config = dict(
    d_mlp=448,
    norm_place='pre',
    parallel_block=True,
    init='normal',
    init_std_qkv=0.0822,
    init_std_up=0.0822,
    lr=0.00224,
    lr_head=0.0085,
    warmup_steps=202,
    decay_shape='sqrt',
    dataset='wikipedia_en',
)
Each number is 128 + 24 x the weight over its row's rms, rounded and kept within 0 to 255. Layers, rows and columns count from 0. The size above them is the row's rms in percent of the matrix's.

# layer 2 MLP down (transposed), 448x160, rms 0.0633, rows 235-263, columns 0-79
size [ 84 100 103  58 104 104 125  73 110 112 108  78 122 100  99 115 120 113 112 120 118  82 113 101 112  87 111  80 106]
[[158 129 153 146 141 136 128 123 138 159 150 150 129 103 152 122 101 126 159 110  88 116 164  64 102  96 142 105 109 104 164  99 124 112 127  87 123 150 173  97  98 167 123 137 134 138 140 136 105 141 144 124 143 129 115 136 129 106 147 137 191 160 149 104 105 142 109 119 119 130 159 143 132 103 122 129 129  86 143 129]
 [133 152 126 129 119 125 135  43 114 157 112 118 126 142 147 120  95  96 137 153 163 147 153  90 111 165 109 116  94 130 135 142 129 111 143 114 126 143 133 147 136  96 142 130 126 107 126 110 142 167 148 116 114  99 152 133 102  83 117 136 140 140 126 150  78  88 145 110 119 135 128 130 129 129  67 160 134 137 152 153]
 [ 99 162 115 127 154  94 126 122 140 143 155 125  91 128 162 128 144 109  63 124 136 122 119 147 103  97 138 145 104 136 126 142 149  87 150 128 158  94 130 142 149 178 112 157 107 131 135 123 126 107 163 137  84 143 119 110 114 122 182 145 149 180 149 120 108 125 135 114 110 171 100 124 118 119 118  77 156 111 161 135]
 [107 123 117  97 110 165 147 123 127 152 160 129 105 191 140  98 124 134 125 119 113 139 162 202 161 118 120 122 141  97 130 114 135 140 139 141 154 170 103 126 190 134 140 148  94 137 136 143 162 114 133 120  80  89  86 152 106 134 141 173 161 113 103 104  90 140 132 156 110 137  92 124 123 122 114 104 111 166 101 150]
 [127 144 133  82  94 124 148 138 102 125  97 130 127 122 157 100 123 135 161 157 112 165 133 132 114 143 123 152 153 119 106 148 116 146 137 159 135 126 121 123 102  99 120 154 142 124 131 129 128 130 101 129 151 129 132 149 101 136 110 114   0 146 146 100  93 137 134 118 162 144 117 116 111  77 127 115 144 157 124 121]
 [ 44 169 124 151 137 145 152 132 151 140 147 127 121  91 136  86 111 133 150 113 121 118 160 111 103 122 114 101 124 120 112 149 117 135 119 149 150 138  94 154  83 133 119 131 152 152 134 117 125 129  94 147 115 140 140 142 139 131 136  84 190 109 124  89 119 198 128 140 135  93 165 161 173 158 151 112 121  89 143  99]
 [ 91 117 102 147 111 135 106 170  94 133  86 107 149 167 144 111  97 127 138 115 146 155  96 118 154 179 129 115 120 107 117 142 192 145 161 179 156 147 157 169 144 167  88 106 105 122 103 138 138 127 121 142 120 144 167  92 125 167 116 154 132 100 138 151 122  70 135 107 110 136 109 114  94 140 107  66 154 148 114 159]
 [147 133 105 150 166 157 113 134 119 147 149 128 120 134 152 153  88 166 112 126 129 175 124 114 129 109 137 108 106 109 134 111 137  82 124 125 123 143 159 145 118 112  97 143 113 140  71 120 123 179 122 130 144  65 134 135 137 127 126 119 120  59  88 140 151 121 174 117 158 100 138 133 150  96 145 157 131 152 136 112]
 [131 139 132 118 105 122 142 128 137 125 107 136 109 156 109 135 128 148  98 154 130 125 169 125 129  96 131 103 133 142 141 112 131 154 137 132 130 111 147 121 127 114  99 154 114 131 142 120 154 119 134 100 151 143  93 121 141 119  93 139   0 116 126 121 102 143 139 157 120 131 155 122 133 124 146 154  95 108 113 138]
 [141 153 149 142 141 117 121 122 119  93 136 124  99 131  90 111 118 136  99 126 106 105 161 166 147 129 127 133 140 103 144  98 153 164  88 158 116 117  91 112  96 125 182 128 107 125 120 151 121 123  92 105 111 101 118 113 148 157 105 155  88 121 132 108 145 127 104 154 139 120  88 111 100 149 142  91 155 151 143 160]
 [115 126  71  97 139 128 174  95 111 127 111 163 117  97 115 140 111  99 135 127  97 173 148 125 143 126  83 128 118 177 148 120 119 106 156 131 135 169 126 152 113 165  95  74  97 132 145 135 124 120 126  98 103 167 132 103 121 162 134 102 179 144 161  84 167 128 146  75 114 153 129 119 113 149 160  97 154 125 140 124]
 [ 92 122 137 145 122 168 102 141 126  71 127  87 147  97 126 108 142 124 134 136 152 147 164 127 118 113 124  83  90 169 111 136 151 111 148 153 159 136 115 147  91 138 164 155 133 129 154  91  83 133 114  74 187 118 119 105 125 104 100 150  80 134  95 116 121 141 133 145 155 107 139 143 126 119 132  94 125 110 127 106]
 [112  94 101 132 114  93 163  89 125 110 171 122 108 143 150 163 117 137 155 126 143 116 128 121 169 143 127 129 119 165 155 123 112 181 127 129 137 138 128 135 133 118 144 122 145 145 147 149 151 125 151 148 147 118 152  93 152 103 140 153  31 130 139 126 122  94  81 132  79 100 118 109 132 166 119 159 104 138 114 128]
 [150  66 118  98 139  99 116 122 147 138 113 128 112 112 126 139  81 131 116 115  76 107 100 125 120  74 148 122 122 116 119 123 159 114 130 135 102 166 144 158  76 123 131 112 163 153 151 118 111 126 126 149 143 141 123 111  97 160 130 133  20 136 146 139 136  97 121  97 156 123 120 141 131 133 131 138 144 116 158 102]
 [105 106 128  94 114 115 124 150  78 107 121 125 167 160 168 131 163 102 130  92 106  91 181 134 106 163 107 106 129 124 114 141 112 136 135 134 141 123 136 123 149 138 133 103 123 106 165 146 141 144 139 146 112 105 129 139 107 163 124 166 120 158 145 111 153 117 143 100 133 119 146 154 125 105 155 146 113 195 121 127]
 [149 114 151 123 104  72 110 153 116 137 112  79 130 131 121 137 138 116  98 127  88 108 125 129 140 147 111  82 162 124 122 131 129 150 127 131 114  91 139 168 115 132 158 107 145 130 161  90 102 117 114 120 163 129 101 147 139 149 108 140   0 154 171 139 130 142 109 111 162  97 112 141 115 105 128 134 132 138 115 177]
 [123 155  99 161 117 136 143 129 131 131 139 160 172 150 138 150 116 144 135 141  85 177 157 154  85 127  99 133 137 174 135 115 168 138 123 113 109 104 165 181  61 125 130 148 123 111 145 111 167 124 132 145 127 160 160 136 120 126 106 106  78 152 146 116 104 146 124 119 117 142 150 164 143 122  96 115 165 142  82  70]
 [122 141 126 143 136 140 125 134 145 116 150 147 119 105 108 132 175 110 113 111 154 138 111 124 123 115 130 144  86 120 134 141 107  97 117 109 148 134 103 147 176 112 108 144 182 151 110 138 160 124 116 139 158 132 154 113 114 115 135 132 243 146 110 161 158 142 149 125 132 175 144 114 161 146 133 163 168 141 117 118]
 [116 129 140 140 116 134 113 129 163 111 136 174 120 122 133 137 136 107 125 131 113 126 187 115 136 130 157  66 106 115 138 121 115  93 146 131 115 112 123 152 162 149 102 131 118 132 134 108 154 163 124 148 147 138 135 149 128 142 126 135 255 116 129 105 176 113  92 128 101  87 138  96 134 115 127 134  87 164 105 185]
 [135 157 131 146 119 160 156 114  85 101 133 115 165 120 147 142 175 133 167 150 117 190 130 130 138 152  99 124 145 143 111 132 102 140 127 127 167 132 165 131 100 140 172 143 138 151 180 119  93 143 109 134 109 108 121 102 148 133 120  81  93 131 153 156 134 156 150 113 150  95 127 119 153 122 116 133 153 180 127  85]
 [136 131  66 163 133 106 166 101 117 124 117 131 100  94 149 116 113 109 137 121  99 110 142 122 133 139 134 176 116 132 125 136  98 138 154  85  92 136 101 104 118 146 128 101  95  96 152 113 133 108 143 147 138 156 145 106 144 155 123 161  75 126 177 145  91  98 117 131 139 185 118 108 100 149 119 116 123  86 123 150]
 [133 103 104 108 122 128  93  88 102 134 101  94 109 120 111 135 179 118 138 144 113 110 137 107 102 126 136 124  86 117 154 108  97  93 127 118 128 133 144 125 140 136 133 134 174 143 142 190 136 114 115 141 109 171 119 120 124 127 131 104  74 130 141 151 104 133 128 114 177 137 132 150 126  77 116 153 153 151 114 101]
 [135 112 133  60  90 110 121 108 104 161 163 120 129 128 156  94  91  98 123 130 132 111 165 144 155 119 159 116 181 110 103 126 105 131 140  84 139 136 172 123 123 123 155 150 122 105 165 182  73 115 114  98  91 161 129 148  98 126  96 164 170 137  99 138 126 155  97 152 129 126 124  98 142 153  93 154  95 126 143 134]
 [112 160 120 143 144 131 166  84 139 150 156 123 104 128 141 147 153 154 115 142 157 162 115 140  84 109 162  97 134  89 114 120 149 122 154 155 120 135  91 164 115 108 159 141 167 121 137 131 134 161 117 136  97 156 109 126 173  81 126  92  43 133 122 159 135 137  92 163 110 136  98 154 140 132 103  73 115 101  77 120]
 [138 129 138 152 159 147 123 159 147 129 147  77 142 135  83 141 151 181 140 138 150  94 112 129 156 118 161 150 117  90 110 136 106 163 125 146  92 144 115 144 167  85  88 163 101 138 161 157 146  90 122 111 114 114 168 143 147 114 157 138  55 133 106 148 106  97  87 144 122 111 124 133 122 147 103  89 146  96 113 128]
 [106 122 119 155 135 132 159 104 118 122 157 156 138 121 130 183 145  89 143 134 120 117 120  87 119 138 124 144 117 161 141 145 138 124 115 150 125 119 111 161 117 139 142 140  84 139  98 169 139 123 119 123 113 101 114 130 128 144 127 170  95 110 108 119 120 106 118 166 113  92 115 120  77 135 156 120  64 130 190 137]
 [116 147 163 146 123 116 130 158 113  85 115 129 119 142 117 140 153 160 145 143  93 157  92 173 116 161 162 112 165 122  96 143 108  98 125 150 144  96 142  79 150 138 136 150 118 123 145 129 136 124 107  99 118 163 149 115 140 137 105 136  64 115 138 135  90 137  96 127 121 169 148 119  98 136 133 137 129 129 119  85]
 [124 146 124 117 119 136 178  96 126 126 160 141 148 174 104 120  80 116  74 120 113  98 143 132 151 118 160 163 136 166 128  95  95 117 113 120 103 138 108 161 171  91 168 118 143 118  99 160 142 132 158 135 139 107 136 160  95 120 106 141  91 137 113 151 162 125 122 125 135  96 121 154 130 144 142 137 152 135  83 132]
 [134 121 168 105 120 160 133 146  91  90 136 100 178 141 122 148  99 123 149 113  98 150  82 123 133 165 124 111 134 118 134 101 125 145 130 126 142 125 139 153 166 114 118 125 136 123 112 125 142 158 135 148 138  97 164 116 101 124 102 136 214  64 147 176 113  88 127 116 133 124 134 125 117 150 128 116 132 157 105 154]]
# layer 2 MLP gate, 448x160, rms 0.0742, rows 236-263, columns 0-79
size [ 97 111  58 100 108 132  72 111 111 116  78 141 101  93 111 123 103 109 115 121  77 113 102 118  82 115  79 102]
[[121 132 166 132 151 119 111 111 139 119 132 115 150 143 163 144 104 146 104 121 126 138  92 145 118 126 127 100 110 132 170 124 158 125  98 154 124 104 141 116 123 134  74 142 127 179  66  97 150 107 139  91 102 118  82 119 119 117 129 121 134 133 133 129 145 118 113  85  97 135 165 130  76 158 106 106 110 143 127 153]
 [123 113 113 189 108 104  92 135 130 136 141 139 102 137 118 125 117 147 141 113 114 169 141 123 117 146  93 123 139 122 183 124 174 149 135 119 121 128 129 126 168 122 120 136  91 118 109 117 162 165 119 101 117 165 140 150 138 118 127 161 133 131 105 109 119  75  98 130 150 106 160 127 133 120 153 105 116 147 144  86]
 [ 94 122 159  96 170 147 153  95 147 139 111 144 121 159 149 139 130 149 128 107  99 109 107 137  78 102 108 125 146 108 110 121 140 167  96 180 127 148 121 129 107 129 122 125 136 159 117 144 126 101 130 114 114 103 156  69 145 154 143 129 139 132 123 114  89 109 170 102 124 150 149 137 131 133 151  94  41 172  89 117]
 [153 133  89 137  86 111 140 121 149 129 129 105 113  63 108  95 106 136 112 135 116 121 128 103 150 146 148  78 107  96 122 120 161 110 191 104 135 142  93 188 145 112 136 126 149 120 133 153 168 115  68 124 140 118 153 177 117 134  94 103 129  83 132 123 135 108 123 129 100 113 106 103 125 124 139 119 110 145 135 103]
 [143 132  86 154 112 100 129 132 157 108 125 104 140 119 104 147 115 106 160 109 120 104  98  65  76 102  66 150 159 109 126 128 149  87 160 119 163 150 126 120 124 134 104 123 146 145 142 144 125 160 123 168 113 158 145 159  79 136 152  80 135 141 164  82 141 111 123 157 132  90 107 149 114 151 115  96 125 134 156 143]
 [128 126 115 124 140 156 103 139 123 151 176 120 125 150 141  70 135 143 158 111 160 111 141 100 158 168 127 120 103 105 107 102 154 109 161 120 151 144 153 168 157 125 115 128 155 105  96 183 102 170 119 156 157 142 167 144 161 126 112 134 147 113 154 147 128 131 121 136 154 122  56 129  91 153 112 104 171 138 143 136]
 [119 130 125 103 151 113 121 133 134 104 113 143 158 153 101 134 145 116 138 133 145 120 138 132 116 150 127 135 144 132 145 149 129 152 111 157 122 118 133 133 161 102 129 103 141 178 100 126 123 132 107 112 120  84 156 127 132 167 143  97 135 146 103 111 103 128  84  96 100 121 147 126  72 177 125 127  81 194 165 162]
 [ 93 177 129 151 124 119 133  83 144 125 117 114  81 161 137 129 136 153 123 161 110 122 168 126  98  93 108 109 139 132 180 110 145 119 137 143 151 135  99 126 152  75 129 155 117 122 145 128 176 140 115 148 124 150 129 123 131  86 118 171 125 150 131 155 131 118 148 168 111 116 127 151 103 108 115 158  79 175 137 132]
 [164 152 156  86 119 110 146 113 118 106 125 132 140 118 140 146 135  82 116 147 178 136 127 146 187 109 181 139 115 143  87  96 133 126 137 110 139 162 149  90 113 136 184 111 115 140  92 176 120 139 113 112 163 111 107  91 162 153 105 124 151 124 162 187 155 118 101 170 114 117 102  77 129 132 123 151  95 109 131 152]
 [126 112 134 159 105 113 121 140 128  98 173  92 142 119 143 152 128 123 135 120 149 147 133  98 134 136 149 104 105  87 142  98 157 106 109 104 107  95 141 125 138 100 142 120 125 104 118 174 135 120 129 140 166 121  92 154 161  87 169 150 131  99 134 127 140 136 107 137 168 101  99  95 154  82 145 102 139 107 125 132]
 [107 146 130 112 160 110 158 117 145 140 149 153 179 126 111  92 109 143  95 137  98 122 126 119 113  91  90 139  89 111 110 131 116 116 177  96 112 158 129  98 106 145 153 146 151 134 114 210 126 131 147 144 114 136 118 102 147 161  88 135 143 156 132 148 132 149 169  71  99 120 147 146 114 157 145 126 129 151 116  91]
 [ 88 122 134 188 117 138 112 134 181 139 101 117 175 126 102 152 133 129 129 106 131 166 134 108  94 124 103 108 140 141 119 136 172  78 154 140 112 119 120 119 126 161  92 124 124  89 115 107 106 183 129 123 115 118 128 128  91 161 139 114 142 106 125  73 125  70 138 132 143 126 109 182 121 117 100 105 121 122 140  99]
 [ 88 149 117 139 114 194 104 146 158 110  89 103 164 129 113 160 104 135 120 146  92 167 130 113 137 131 164 115 115 132 120 144 162 127 119 152 122  99 117 115 123 135  79 163 116 146 127 102 125 117 138  91 112 105 146 111 104 154 130  87 143 113 114 101 104 107 159 129 127 120 147 190 106 167 134 135 108 165 139 144]
 [157 103 161 112 191 109 140 118 129 135 160 107 100 130 191  72 123 114 117 144 167 119 143 110 123 161 138 124 103  93 134 112  82 147 112 148 159  99 146 120 167  99 138 120  98 113 146 182 114 112 137 132 146 125 119 145 144 126 132 153 149  91  90 149 162 144 119 148 112 129 105 159 134 122 146 110 159 108 121 168]
 [162  94  89 141 114 102 134 147 125 150 117 113  97 106  97 141 138 114  66 109 112 126 148 123 162 120 104 129 129 148 185 187 115 156 168 152  78 133 131 161 147 121 170 137 134 138 116 117 119 125 125  91 179  99 116 146 166 176  91 153 144 140 137 104 143 136 144 128 122  91 120 133 125 145 133 126 117 118 121 122]
 [164 118 124  80 170  78 145  90 127 101 122 122 123  87 162 122  88 100 156 108 159 107 140 121 152 113 144 142  89 105 141 127  84 143 139  96 164 133 146  98 127  81 147 110 141 167 119 183 126 137 105 116 166 120 101 106 131 125  97 110 157 102 156 156 135 129 141  95 142 117 120 118 103 129 145 157 122 127 181 139]
 [123 126 106  95 123 155 110  72 133 142 129  84 120 118 104 128  88 167 138 159 102 138 124 114 134 123 115 122 101 108 109 147 204 119 110 159  89 164 142 135 132 151 159 120 120 109 118 142  93 140 134 134  97 135 132 114 127 152  97 154 141 114 120  98 126 137 133 130  94 111 129 151  52 159 103  88 113  88 119 126]
 [133 117  79 107  87 118 134  90 127 151 141 100 128 143 119 159 162 124 148 102 114 121 200 128 142 133 180  97 110 123 145  89 138 146 150 106 117 105 125 137 133 160 148 132 138  96 150 110 153 119 149 128 153 158 115 167 117 104 104 174 147  86 154 149 163 114  99 150 148  77 113 157  99 127 112 143 127 132 126 153]
 [ 95 162 122 175 137 150 153 138 169 127 132 122 142 104 111  93 140 147 134 133 161 164 148 118 109 115 155  91 126 122 131 127 138 118 123 150 164 145 138 140 180 148 142 165 116 160 134 137  80 100  74 125 126 128 100  99 138 120 164 131 165  77 119  91 106 135 128 123 141 115 116 115 138 152 160 107 136 122  97 136]
 [ 76 143 147 181 134 125 125 161 128  68 113 107 132 133 116 182 105 115 114  92 122 128 142 134 115 138 110 135 176 131 131 121 183 123 107 135 170  90 117 114 139 141  78 145  93 118 133 147 105 133 119 140 126 122 121 141  94 111 182 127 126  85 153  95 107 128 116 161 138 128 118 131 161  68 176  94 123 137 114 125]
 [142 136 163 172 146 113 151  76 146 109 198 108 153  88 167 108 108 155 114 138 127 104 150 106 139 112 151 121 131 132 116 131  98  75 104 151 128  91 161 130 174 118  97 148  95 132 139 174 111 134 126 143 151 113  73 122 144  94 120 117 135  87 146 123 140 175  73 151 136 122 138 125 121 106 136 125 145 114 119 135]
 [148  86 112  86 146 127 140 123 128 145 178 126 137 122 126 129 126 132 133 154 176 113 129 116 114 157 182 127 137 126 105  94 114 110  92 103 103 175 179 136 120  96 124 135 116  96 122 172  65 115 115 147 134 114 123 127 132 116 132 147 144 140 129 138 114 161 126 171 156 125  78  89 117 132 138 153 131 127 121 135]
 [104 135 110 115 108 149 136 126 108 185 115 168  97 103 159 136 166 165 137 140 125 167 129 166 136 124 118 128 128 146 170 108 147 107 100 123 164  77 155 137 157 144 166 113 146 159 128 116 147 162 115 115 122 164  56 119 177 142  87 129 120 133 112 150 137 107 119 161 117 104 138 112 176 131 112 140 119 101 160 121]
 [ 99 118 159 128 136 145 108 156 114  96 130  99 135 121 138 123 118 103 136 124 141 148 118  66 118 144 118  90 140  96 147  87 151 114  99 161 137 139 131 144 157 133 139 143 154 104 119 125 103 103 184 110 116 113  80 148 114 104 147 155 136 116 123 130 176 148 109 164 170 129  78 132 141  58 152 104  95  74  79 140]
 [ 68 139 171 133 113 145 128 138 131 128  97 108 160 144 112 124 113 116 119 129 145 119 131 112 102 123 115 143 136 175 115 117 123 133  95 119 157 125 136 131 113 149  89 104 109 102 138 143  89 146  99 119 116 150 112 107 110 109 192 128 127  98  92 149 152 109 144 144 134 108 108 138  96 129  77 151 118 142 110 160]
 [123 145  91 133 184 114 149 113 116 155 153 107 107 120 171 112  98 128 127 107 136 136 112 137 110 101 119 148  98 160 154 124 148 141 160 110 124 145 112 163 166 129 155 161 158 133 103 151 123 160 122 132 106 108 115 173 139 131 113 124 134 164 121 167 103  82 135 167 108 128 105  94 152 126 119 151 141 175 157 128]
 [124 149 108 132 151 157 127 100  81 131 128 139 141 132 155 107 101  89 144 156 138 122 137 106 122 173 137  91 129 133 142 125 105  91 146 157 178 141 107 151 163 130 122 101 152 167 103 108 120 155 141 143 163 105 150 179 130  92 139  98 138 179 125 136 129 106 122 131  84  89 115  85 116 162 137 151 123 153 137 142]
 [131 126 116 159 116 106 148 116 131 124 101 127 102 137 111 163 119 125 103 159 138 110 144 108 172 149 144 113 131 143 144 120 168 146  82 118 125  95 101 121 138 154  90 149 126 124 138 193  94 120  90 126 168  99  98  98 107 118 120 129 127 101  74 151  87 119 125 140 133 155 156 156  88 162 138 144 135  93 167 158]]
# layer 2 MLP up, 448x160, rms 0.0668, rows 236-263, columns 0-79
size [100 107  58  98 107 128  76 110 113 107  79 127  96  99 114 123 108 104 118 120  83 115 105 111  86 117  81 109]
[[105 128 167 153 130 139 116 152 157 130 127 116 130 135 127 171 117 160 121 144 141 162 122 139 123 147 133 111 127 149 174 111 162 130 109 123 192 119 162  99 118 148  94 134 114  92 121 158 125  93 114  90 139 109  66 151 122  76 153 150 112 124 129 119 131  88 123 136 149 138 124 141 156  86  81 123 157 100 162 146]
 [142 162 115 112 148 123 110 147 136 122 153  68  95 128 206 139 150 169 118 157 126 133 125 110 118 111 134 147 150 114 143 150 127 131 134 171 150  74 109 144 117 150 121 132 128  98 128 161 176 153 144 136 136 136 129 149 134 125  94 115 132 160 140 182 127 162 110  92 124 147 135  68 136  99  92 145 135 148 131  91]
 [125 125 144 155 111 136 130 119 164  76 147 129 125 132 126 133 148 114 102 186 121 165 134 120 140 120 114 135 134  99 133 136 129 154 142 152  39 137 104 193 134 125 134 155 136 141 143 147 106 138 126 133 111 125 205 159 119 108  78 103 120 131  96 126 117 136 117 108 111 156 128 111 124 144 108 187 128 164 117 113]
 [136 157 115 143 116 143 148 122 116 109 109 119 115 108 116  88 111 124 133 130  96 142 125 144 111 174 128  68 122 134 121 114 172 116 150 132 121 144 112 165 137 124 114 134 152 136 127 176 161 112  77 133 138 126 128 165 113 118 120 101 114  72 134  85 114 131 179 139 113  97 106 103 134 103 131 152 141 162 119  99]
 [137 150 130 103 135 134 130 106 154 131 111 129  86 140 175 103 151 135 137 125  88 152 135 153 144 129 118 101 121 146 189 155 135 169 135 129 130  91 139 152 135 134 151 142 152 123 106 115 139 114  80 121 121 119 111 128 165 154 119 114 128 153 124 150 138 107 133  95 125 107 153 105 160 175  91 121 141 144 184 127]
 [ 85 145 116 117 134 102 129 119 107 108 142  99 117  80  85 130  63 144 153 120 137 157 115  89 112 117 154 138 108 104 140 148 144 147 155 142 121 131 133 117 106 151 155 167 120 148 123  92 112 120 136 127 120 104 118 142 110 167  49 140 133  98 125 116 119 130 147 139 116 126 101 120  87 149  94 141 160  90 179 177]
 [ 83 138 109 145 136  96 116 130 137 110 109 106 141 176 141 140 124 126 142 121 117 162 135 101  92 143  93 118 129  87 161 129 139 128 125 116 127 151 109 144 107 121 124 128 151 100 124 124  84 134 101 125 106 120 129 178 149 143 127  87 123 144 122 108 113 147  91 112 125 132 149 137 151 165 134 148 142 142 152 108]
 [100 172 113 132 143 125 145  74 119 126 119 117  80 170 166 131 136 141 149 162 118 126 149 126 103 114 115 107 145 157 169 110 149 138 124 156 139 154 114 117 146  64 151 154  99 105 170 102 170 138  95 146 115 136 123 115 121 102 110 151 128 154 145 165 137 110 164 167 127 132 122 149 107 119 119 164  81 179 139 117]
 [125 117 132 135 115 177 113 125 119 121 163 102 103 134  92 168 120 177 133  95  87 125 140 124 170 164 132 129 122  87 128 124 148 175  95 145  98 148 142 103 137 168 144 127 118 119 101 142 150 114 112  99 111 147 109  42 114 140 147 124 132 110 116 102 162 158 151 200 136 123 109 157 126 133 135 101 116 125 108 112]
 [ 93  87 140  77 155 103 113 133 141  96 172 145 122 104 118 103  95 117  92 152 155 102 107 112 148 119 136 111 145 112 160 166 154 156 138 150 141 107 118 146 161 125 124 155 118 132 134 134 112  87 134 122  91 135 107 124 137 150  77 139 130 111 134 101 127 155 117  74 185 131 101  86 166 120 150  70 130  77 107  93]
 [122 163 110 136 104 126 145 124 182 118 121 111 159 158 115 177 164 131 136 101  92  94 149 101  65 114 124 124 102 151  92 143 145 143 134 104 135 147 116 101 144 157 125 127 143 172 161 144 135 123 113 109  91 154 122 146 117 127 115 129 109 120 117  89 146 151 137 123 137 130 166 132 116 129 147 131 146 170  98  92]
 [151 113 106 154 147 111 112 132 174 131 151 106 102 163  43 150 137 124 121 132 135 132 158 114 143 127  89 120 176 112 126 122 132  99 159 125  62 108 122 130 140 136 104 126 127  83  94 106 119 153 138 140 141 130 112 134 134 136 133 156 119  88 120 120 121 121 139 145 140 124 109 147 154  81 139  98 111 114 147  99]
 [116 116 119 104 102 165 160 144 159 105 168 107 127  87 102 105  70 143 111 164  94 131 118 131 151 176 138 135 101 128 107 149 133 152 143 100  84 113 183 138 154 113  90 130 140 150 116 120 122 133 135 125 118 150 146 114 147 154 115 129 127 141  86 116 105 184 154 116 131 128 136 149 123 144 103 129 114 119  86 149]
 [ 93 154 150 109 148  97 133 119  89 110 141 142 160 111 191 134 138 111  97 110 124 104 120 114 123 165 125 141 121 153 142 132 149 144 143 158 126  92 116 116 147 159 174 134  93 117 117 152 137 171 148  93 152 153 134 144 125 154  75 144 123 161  94 154 120 135 142 123 173 121 138 179 144 119 197  96 134 167 146 119]
 [147  88 103 122 101 101 118 137  72 157 133 126  98 122 121 150 143  94  81 106 103 106 134 113 180 143 116 114 159 150 156 162 134 150 169 152  97 108 157 151 142 128 163 108 137 124 135 115 105 130 108  74 176  97 141 150 150 157 100 155 119 143 123 147 154 137 132 140 134  63  79 137 139 119 108 111 133 142 102 107]
 [130 137 140 122 124  70 140 158  91  94 135 146 155 103 171 119  94  81 154 148 156 157 123 129 141 126 114 135 102 148 136 126 119 141  76 104 159 124 145 172 128 106 126 131 140 106 133 152 131 135  96 158 117  96 174 124 163 124  99  81 118 109 134 161 110 164 144 124 114 127 121 119 158 124 129 142 113 149 160 136]
 [124 128 149 161 135 111 131 168 123 138 113 179 143 157 146 120 177 125 120 115 158 110 119 130 115 152 115 141 138 153 113 131  59 118 167  91 149 124 124 124 138 100 113 141 105 135 152 152 150 117 113 109 146 141 111 130 141 105 144 102 130 153 132 166 119 136 135 144 125 157 138 125 172 112 166 163 145 130 140 111]
 [112 124 126 150 146 134 117 135 153 147 143 161 110 122 119  86 123 128  90 138 136 104 135 116 121 111 110 168 110 114 101 159 129  92 129 107 157 149  78 153 145 108 117 158 146 168 127 139 141 137 142 127 134 125 173 136 110 169 178 133 169 174 111  65 133  92 142  97  90 134 168 108 131 124 113 102 114 115 106 132]
 [102 162 135 176 112 164 153 135 121  97 124 111 159 113 129 124 111 107 151 152 117 185 109 117  98 151 143 108 167 131 153 113 181 136 115 150 148 138 159 116 131 134 148 157 134 168 131 122  63 118  77 144 119 107 130 103 165 117 127 114 124 127 133 107 102 162 121 152 142 106 114 124 180 127 128 105 120 159  95 120]
 [135  87 139  91 129 153 109 153 138 134 132 113 184 148 118 140  96 166 159 124 110 145 138  78 130 162  92  99 153 102 104  98 122 149  55 123 114 104 129 146 130  91  70 127 101 155 110 116 134 102 127 138 119 120 124 105 130  64 119 130 139 160 136 128 125 121  98 103 170 141 115 112 109  74 140 114 116 136 123 103]
 [142 147 144 124 126 105 115 129 165 151 105 120 117 190 173 130 160 132 111 119 137 131 125 146 143 123 160 140 106  77 170 135 128 125  95 162 112  97  86 162 117 131 125 154  84 139 115 149 197 142  94 152 124 129 131 162 146  66 141 107 136 140 159 136  89 152 136  94 145 142 129 146 125 108 151 161 128 151 187 136]
 [117 109 121 140 109 125 140 135  85 132 123 154 140 146 117 117 108 126 137 144  77 113 148 141  81 137 150 127 133 118 151 146 164 131 162 143 130 137 113 119  98 120  93 149 119 169 153 146 141 119  88  91  87 165  89 103 121 151 101 159 131 145 119 106 122 101 116 133 102 125 145 137 134 148 117 119 109 150 154 161]
 [103 131  94  92 134 151 137 125  83 149 101 136 113 110 168 146 125 125 141 104 141 153 130 124 137 103 143 142 131 142 140 143 136 140 151 129 151  72 124 121 150 135 161 118 147 173 143  92 123 135 137 131 148  97  92 130 141 111 111  54 144 158 146 185 174 131 118 192 142 102 128  95 134 163 118 131 131 110 170 127]
 [158 142 111 108 114 166 118 120  90 151  75 157 110 184 138 142 156 142 119  90  98 116 143 127 121 131  93 141 137 143 126 143 100 153 160 117 103 134 102 122  96 111 131 130 159 118 139 116 131 164  89 131 127 144 116  83 103 160 124  89 135 166 114 138 128 102 173 125 145 172 183 148 122 134 117 144  99 172 135 162]
 [153 113 140 115 145 131 136  99 115 107 121 144 140 159 124 148 125  86 122 138 174 147 135  77 162  90 116 135 165 132 142  82 119  85 146 154 161 139 130 115 103 140 133 100 173 103 156 110 122 130 105 136 141 114 120 126 144 126 150 137 134  81 147 197  88 170 103 134 133 100 134 114  97 108 143 131 131 131 139 140]
 [ 89 165 147 151 171 115 130 105 161 147 133 121 123 128 100 145 137 161 139 120 112 109  88 173 104 144 144 146 149 150 127 133 146  96 110 137 118  61  87 132 152 158 105 120 143 104 123 167 150 174 103 132  75 174 167 164 133 144 103 133 124 100 121 137  68 134  87 148 131 147 122 112 114  90 110 173 104 128 127  82]
 [150 152  85 148 117 163 124 127 161 139 165 122 140 155  75 112 102 138 110 139 135 121 161  88 112 149 129 195  77 137 122 119 111 150  96  74  85 133 142 139 158 110 160 157 185 144 138 189 111 114 148 131 133 139 106 181 126 124 123 145 124 145 137 141 132 152 104 148 166  96 113 128 171 115 116 159 149 118 110 124]
 [116 145 115 163 117 133 106 137 146 106 113 103 152 112 122 105 107  86 141 115  81 145 126 129  98  84 140 125 126 117 171 153 137 131 135 181 125  75 117 148 148 143 107  92 118 135 116  92 152 161 119 137  94  95 142 162  97 108 123 100 124  89 146 142  83  89 124  85 128 106 145 122  85 126 122 122 144 129 158 147]]